Each number is 128 + 24 x the weight over its row's rms, rounded and kept within 0 to 255. Layers, rows and columns count from 0. Numbers have three digits each. The size before them is the row's rms in percent of the matrix's.

# layer 5 MLP gate, 1344x512, rms 0.0493, rows 1090-1123, columns 192-255
098:122101126164155132184145127115100096098148091108169119094092137130136109114090105071135157146140136109159097102080124177133123121133117130105139147117152173093131115134113105192142130109087102
097:094146146140109129159113171095131132131151150113108127099140108110143137122124147140121126180136097155142112126096148151092127156146166140082176141159161098119116121166146210118168124098180140
110:129098120103169130142111159108166173118133146148091127111137150109117128116100125105170123190112140122131068181145126153095129107136111131138102133107139122120131075142156151103126092110143155
101:122140124113137156139144144121123127156113143117140160122115099177135080172088117093157086108157077146153186130127106118154153106107077118154140168145133127132114154104139154146119102113119133
094:104161130151130113181104160122128117126110126181114118120138112126117126125114152112155154154123132149159194099137111116106100148116127128139100104139098120076104118116126120128121095112136091
095:089094104087142137124111161183123116125160118138157121113119159161103168141116134140104146128168117153155101156113114121114153166123133103147155162160102133146140142181134110073133123109152155
098:103115143108145144134086119119141088105127118136130111090152110132108143089123127131111143162142144149156106171107155111157133122140120087161146075136143078134104118082085116069115187159123115
100:128159125105102124123123129123116115143137109138132106122138107160108133114116133098149081142141061140099167163162107120206130096136127146095172149174130155157096102117170096142131147126109178
100:114123113165126124171111113129159145090134144158169111140120158127137103105106152142168140134148159116134170129144148110151070137160134109121119133107124175097157191091154084139143144147146168
100:113149109149132094107100111161122117116162152126153155093121158151121059167106104143113150177192127154130097122136113156115107127095093134121151107133140111151144122126186135122124106122123129
122:131134119115145103116117116144169150114125151157120132119138176122127155161112101166116142130125150129115106127149141130098138147125153147154136134103104105167089133114156131172137105076134133
098:134098127116106087107110115151125136133176105139081090136113091100140107100109101170117131132127151149119110111136134150141132121174134115133150127176142149155167129097140147105155129140165139
102:090117120144101110125113127079155102158152094111137131118117143112146114173095148082138111111142143156071161154131128113136154146149144101161134115169141149116110088114091116095158115096114138
102:149117110159170125083171115114148152111109111142146134165134122153120099108114115155122107162115074103123105116111133132148131132137108122136125111098143152107141134135092165112144092099148125
099:111114084109080167100135173142126127173122134106121080110179115121115130137160138148153162121107126114147135113120120109130106116147109134114158156129128135153160086156189100107133148110111109
096:135132162095136094130098099135132099090120111144154110124171073154140095139127105123103155151134114122133153124143092178129174175136183108184133125140124086133137149113069128123141179107140118
097:125104144119129140115177132114126135160073149095135123072133166068157129169127137123103092152128107123126091136180136159133163161135102109132153132128138132118090116124164165122177110171127124
093:152109148185218132161130102163122135088136156157109136134160147153113111146158117101162079140129115106137120116120126137126126142125155129103100107116133147141149126148162158126118120114096132
106:115170158133170134145144154152098098129169098134153105123143166141095123177173127151179181162121131129102122136110171157125103110101133103129097160106095114109152124138130113156139151112138137
100:096120118134114111124146131134088155113140141160144147140115174105127133112136096148122149078106166098137089129158141089115130124137105122119133149125129148119129101089142141143152167157147158
100:109133111131111159104123174104154138141120109165116156103130137163163123104114141134153145174141086130156133104143136151154106120114070091140124108090131163099096125140097145150109155115127123
092:146140151137124157149114093134156120160116111114133134138133131127114126149122123152096128132164145095105096181133126104151099138106091130150129094128134124155120107090114150133127138138142105
100:155125096124180110118116158138140169149126144171110122090141106135084104137145166099115141108095138119134127105147161098095123089120093119122093151129112122099140171133108088155129150113123081
087:154113130075127135129127107083128101156115129094143182105107102116161087094099130125150091145164062123169158124103128107135125165110162132136111172106111149109147130149128135148170133134115149
102:140139111131127142118091152094175111109145152122150113117120071136117105093116129117132107107135137108140132130111119129099100145085132126145125135087129180143162067156117103103105170165135142
095:189133126130129113148123138153096107117099123077106166122142128136147123149136168086172102182141121077138154150120133101079141119103152101103147122148049116112111109127121157137137117163155062
099:131151131121115135147137148144093118134163113138092157122153129145134124136071147128106156097121116137145092132098095135098151087114097123100113191120105135090124140136113141153123095131139160
086:130104136082068092133082102109157110111129089142124149124116137141145110121094140101096102099095164089124133173122097132155176151066140124112118123150095140126119121103089123128136116171110113
093:090094156152167123101118153108154130127118075154149149154127119105136127138110161160046108126121139119144086144140152068104102135150178128156096098096075177137100118119115151093106131129093175
100:171105164115145137110115168152096151113098126117118131104151137171130152156157134165111121085185114098110097186119125133113166127114111147161129191129104160114142105167124111122133172169139095
098:121143136139160121119162135121083121153129134095126086103130163161108153203117131083110084132110106107168107124131137148151100156162123110151097153174145123145150131143132136181117106128139143
103:121146140140148111095163150150148080109128137101118111163135088103107141128119116196123128085099121132123113155146131142140144095095084154134077129141114137105074124119140154175142094099109117
097:111097174175143134074125135130159098135183128093129105108174118068156130112122150118146110146113167110115131123110145129120123131179081096127132097128095155127092162128117115124141155128152102
097:146142137173125144129139130129106139125108133109100106138105104183101080188141149124134118108112160130098149143083176149132139147163142124140158099083139137105147117131118136163132101127158174
# layer 5 MLP up, 1344x512, rms 0.0528, rows 1090-1122, columns 192-255
099:128088104135097105154110152139142137084166113071154081124106151138156115149160152106145123200160125116118116078178170152146110117114118150156140112151154145102096116115098062175178158174121131
098:152143126155173119070092138115129076127147132150111096136169136186115116113089168132159117149084134093156123163102137136139102078151098126144114121149133130137165087136126134154155101100145104
118:130118148104115113154131134105113137124102159125142138128112105113145113131115119084171123197104110117167115119121115112068140125168124131133150163139090105120154114186139143096141111133118142
101:099170135115096109123107160176127098122122096137136156129103148141072059131154150086125160149111141166135104115118134134157154120114184110117159103117171146133129044144114090142140097076133158
098:163131107141158140142134137112145121117159154105150140151136054141099098144109086108117151118100155158163135127153084098158113111132135123121101135151135135076120118132109140124162089142088148
089:173133096137131101122102130136140130109155103134134136120115183131114118133116148151150133147120131140137133122124134176084126150130107101139138163171113137084109093141133139158145139126112157
096:096118135118134125125123103134160110074206093106138107132085136094126100144127097149141141100140123097105118098126148104129147083118088143115162076148129143109143128116134133107139115125163115
099:139082145126144139095092140154086125133143225114136115112151122138153084107129099118106068126145105124109091134129115153139138090181157115138128149126127105137102117104154111113119135104137084
094:139128146141138137142151097110190099093095128116142105134117144139113127124163171147089111133141132106138083132153087086113144147146096146080166130150119146149107134142173076127181102104149128
093:162142156124108160163149131132147129157103127129079121179145185151108166148178147143104165138077093143161143158121137148136146121163122115153140152115173125133163156132108107134079126141117107
127:128139109105155129131145100117138164150098163100117126094092108123151134114090116109170112131114172099091095091169113141149140126172106113175108152101126175128134171117137139159135155171168116
097:173115145123132104137144137138124102151067117127150102133137119141147103143093131133130133140120131112136128117133114110162134140117127142105100119194098144149106114156103138127137067125153147
100:116126146110138133103120118148156154142156121121136132090115184168127130169180106131081119135135152154134093103140133138134136099104109124182102137118143144122121082126122099128110125110114128
105:080128103129163122150161127139115142126114121114115125131124136121155133099128137145151129130145115166109125118145140104168163153119118112130105143078092119112120132144089143123093130169162131
103:113113131097130140116098069108130095113137164132096140126109110153128140118160062108143153107122151156164117137121155142132144157104126139092093142131126104119123092104104124097107137123180134
101:119129145153138137085180151125173157161130119122135139118168148089099126102083123183151109109141127162117179113143116098157143121155120121142115133144116141093122153154126146093131104150124171
103:142152134135135150153145114162142067150125130121130123079138141133096168086162153135163112162107119148169088136141161109106161158144118127102121143097103115125130140095157148165150137159106125
097:110106159163126180143137114143178101131126122073114158160173115135124119179155171060138126163135149144165151155151082133062148137164134099150168100111121138124114120110131122111122165154137139
098:166152114169103151147106093112121151193124123123125128139101098153106141080117129114114111185156111126126108150056134114104144156121085087104130076158128112156084121183156105107064141119116127
101:129123134159116135139095156117130157095112094123128130133099097128115129142128180080136145151118118114142127111101129133133076119128093143151177134150160074129135123148096149155111124113120139
103:113137155102107143124145141127176098138091106132149108152124126109151112114155141127102110123177135129123126136128092131123140124131145141147161113067102132104129107118172159075121130127095144
091:150110118127125097116113120148086149082157080104114147154165131159136083151145162117110139157130144145105114096145142109116120136108160116122141153094143095135072134137139162154121112152150126
102:115160085155111128153156125080107140165169120129108142143129099087132141089108130121111127159133145124121130131134125107153153112124082089103151140133151080137122149163153147126100120124118142
087:086072171131194107101129105095161148148148101140140130178080058073100140105173147088167091124119123099135171136183098101121148171167119131089129107149112132125107136167144135085125138128082177
104:104151134140149143119164168139128168117120116136097121096160090109130105090113105101142147145149086116121149120130135124106142155106098107158165101104113141122107081157136093107123149111151116
100:069134135135160141131122140126173099120156097124142139158118131098121095125153125086128149127165094133112127142118117137141102096105126110141158126114153108153141104089114153125092097106125091
097:152156132131110110162143090070103145163100122118133129147120164094107100118149172138112140132108156145130131089137132101113128124096106111091136150155137121121122134120119159149141124138117131
090:121129148101124143130075132101150121129105104059104168163098103165119151149130127124134144157143161115140139147136132097150134133127154135106156106141128154146127102138147150140102109106153127
098:106139135135128132116131132111138161111129117150081111142128121104102161123146101130114084113154120146102176129124132140134091148123151111153131139140118138134116118123124189104107165134141163
098:112108097130160144123086161152086130124125107104151067124149198158119157121119105127106111084143116123117107109100144128138105088119188145132142144162115095137117128159110093087149162102143105
103:145140142131160122125136128120165129094163133174124087088155097118105076146116133150125135100105173146147138153094136116085108128132111153140105123135186087128151094121101132105197087165190139
101:080154101171132138137109121111165129133150128094117075084107109126172114148141134138162150116114131093152116112110130123136091154086141117135153117117128147067102122107143097127159096118171103
097:095096158096132094113126141143134109137135146149103118081158156098159142160125146157108094137078125128131144143155159144135133131139160133095149182128163155120121099089131105120127131114194112
# layer 5 MLP down (transposed), 1344x512, rms 0.0132, rows 1090-1122, columns 192-255
096:122109118112134157121121093115128129127124135141115124122140138110143161097089137116130122088130120113113146150146108133099137174195088122157082129132102111175103118105113141079143151106106145
100:137121132107080112139138087164129106129105133070114129131133132102135125121172131154119118133160138155084125115151118128111142126097139135184147165136108112130124114115140140125117093142103121
119:106093183091139117142106139128138124138129156129106182099149148119190130116093106103164111171118123153187124175093131143099126124134115110126080156112109138146166101119110153175132099148079152
104:131098123117113163165168146132142150142144131151151105119125149140093152190095126109135131076134087116146110110086110148153099093121117130127125127110143129130076130080131162123126127114117140
098:136146156118108129116112125103106098112129103143123133130076179109128136094137159128113100130145103108115149119148131168124147124101128125125139158124099156109119164114096107130087125126139124
096:136148164096094139116127115146180143125146114122132121178099115127112088153166118128083105116122133152138097111163169099130131170166118181133145126130122139141131123082115124109124165138174103
101:131131131131116134127129136073146095136131123124116124138072125141127128117145115093151174118171110153120130112131162124133100198119105122115120147132122098127116108153103089105131141131094128
097:127135107120134121087100168151091128116140143090154090136111145067118133148093122104132135112100118119114121098143124109146150143128124115139130147142098124133164129111116110166128158114173155
096:114139127142052118088173140143134138137158098153113113123138121120105118157146119131154080084104110140114083176125115139130138136095138145153186164115104141129138119161097135121153115122114146
098:101128137135107119132114156124178122165200139147116137105073145120119105169133142125088073138122158125098138136167153161115122143120156123127184121168130099107120147156125107167131099112153157
109:134164147127096137118149122142169161104139150102137141125106103133136122186146147153122149129182142139117119116113130182170143142146132102157113129124104148147101186109099138185091122164113091
101:125124174131118111137135107138124114157136142145123126110157132089135116186146108158111134162177129117135120142123152132141108131155138147093155125124174171126102088113151117076153128103117166
101:137137120147138121100144128167110118142124106124114114189126113139116087107092114137129100100135139112125095128116109128129142116137144154116107146056148089192122145136120167081102172140152151
100:150113077156125094163169116122160084143120142136168140120105121156126130129150104131116097102127113127126109114170088114127122163128141087119148096140119144126129136129101191165083125103107130
099:143149153161132116142099118138181143134118111145136115142148157121150147151128124116098148099094190121088145164163140103151112114155125135123135147094145138122112164123131129121102137114086158
102:153106122137106072143086119099125080124120115120146152145132090115124089103120152161122122156113133086076090091137140148134138131114113161165108098170152123141166119121143155125128097122123104
101:093172141178098144108102113093149191140163114094144118145146123133158109175121092107079117142110119121134121162116091124167100114131154136132123125160152118155090139153061101121107140164132125
094:100172089140151098149150118113112150104138095132162103063149145105138158138159126162149096126120119127151136088119159134144130124077129160124153102123100140136103131165098089131117134128100134
097:135105116150124110142118124121141111091115147124146110113060152137164136163117059128111154106133109110134167111135141151125149130096147152099124138165131152129136132124112098134114165145139132
097:122135144102113131094170164139153111124108165111122120087139155083099103143091148132085109094150140115123169151136146161095126165118128134106099128114155130074191164136166179157105151174130147
104:143115096140137119147101094155078140110119179146121144131141139139044137108127128142128166131154136126185102117102162100165105111154170124114131093140107095098092121167133130140072130156126135
088:114177126150110133151144152143099097133124126086159135120084089100131110109117175112110106116128093143143093108115096119108144117156116124105130118131112142116133141138121107137101149123155131
099:153104124128122117132135121095175101155095099142153152186128091137125132189094167119133115144133130119110138158129136134161136138147131123141108092121132143144096115119137121135166114148149121
087:105140130146154145110082098171166135105153136136108094148119130115126128132093130167114109137083169143127143143080114139155087127123099160113136147141072102105064122171082137135150124111156118
106:174159108078144117118158125112116127146170086139116117107137094107162166160098103105105151109102139128161110087112151128139127127109129143123164164146135110125147125119132161095122153159149154
102:128095086150155113187112123083097145128177135117131139103121112090135144158145110124143130096073114151133153143142132119112115135120159114146093143136100115130132154133101133096110133137123158
096:122119128109161112183131111118098126153173124133156127149153195102107117159166106104143112142155111066125125090099116114145153145138146110137154095153137114134121142149124115114161117146120141
088:147151104122146091167116128167148103147136184101162145133137119095099111143139116117131102187132154155121166128114058161094154136094101125122103119105128111129083150109079196135136127103102124
094:110110164126107126118117114112128073156131132136153150164112101136170114126163153145131143137101162138127053146131121075132176122110094132129155116124122130103150141135153095159115108150146101
101:095151126168164153135150107108138151156098105140150123135085155159128149136148153129128131165100160092136132109146128126143164119111156157065157088146139140154118162062111107107093117116111139
103:145184154126137110118112120141141138123074095120114121129128128128108113159144120138136111100124156148124156177141103144103101131171145104133113127164108135138092132129134105138129105113157126
101:115145127176079098145171113129088098109140155132125133145151129127108137141169065147095146125128121155136121104138132132126138121124149139142104129132159129132136070125113177134123138134124100
103:106115124128141127111102089134101155128098142086136138100140111151098144142096109108109129074148142131133142153182147140136192127116147157114109095153145105079085146140172177122113156121135121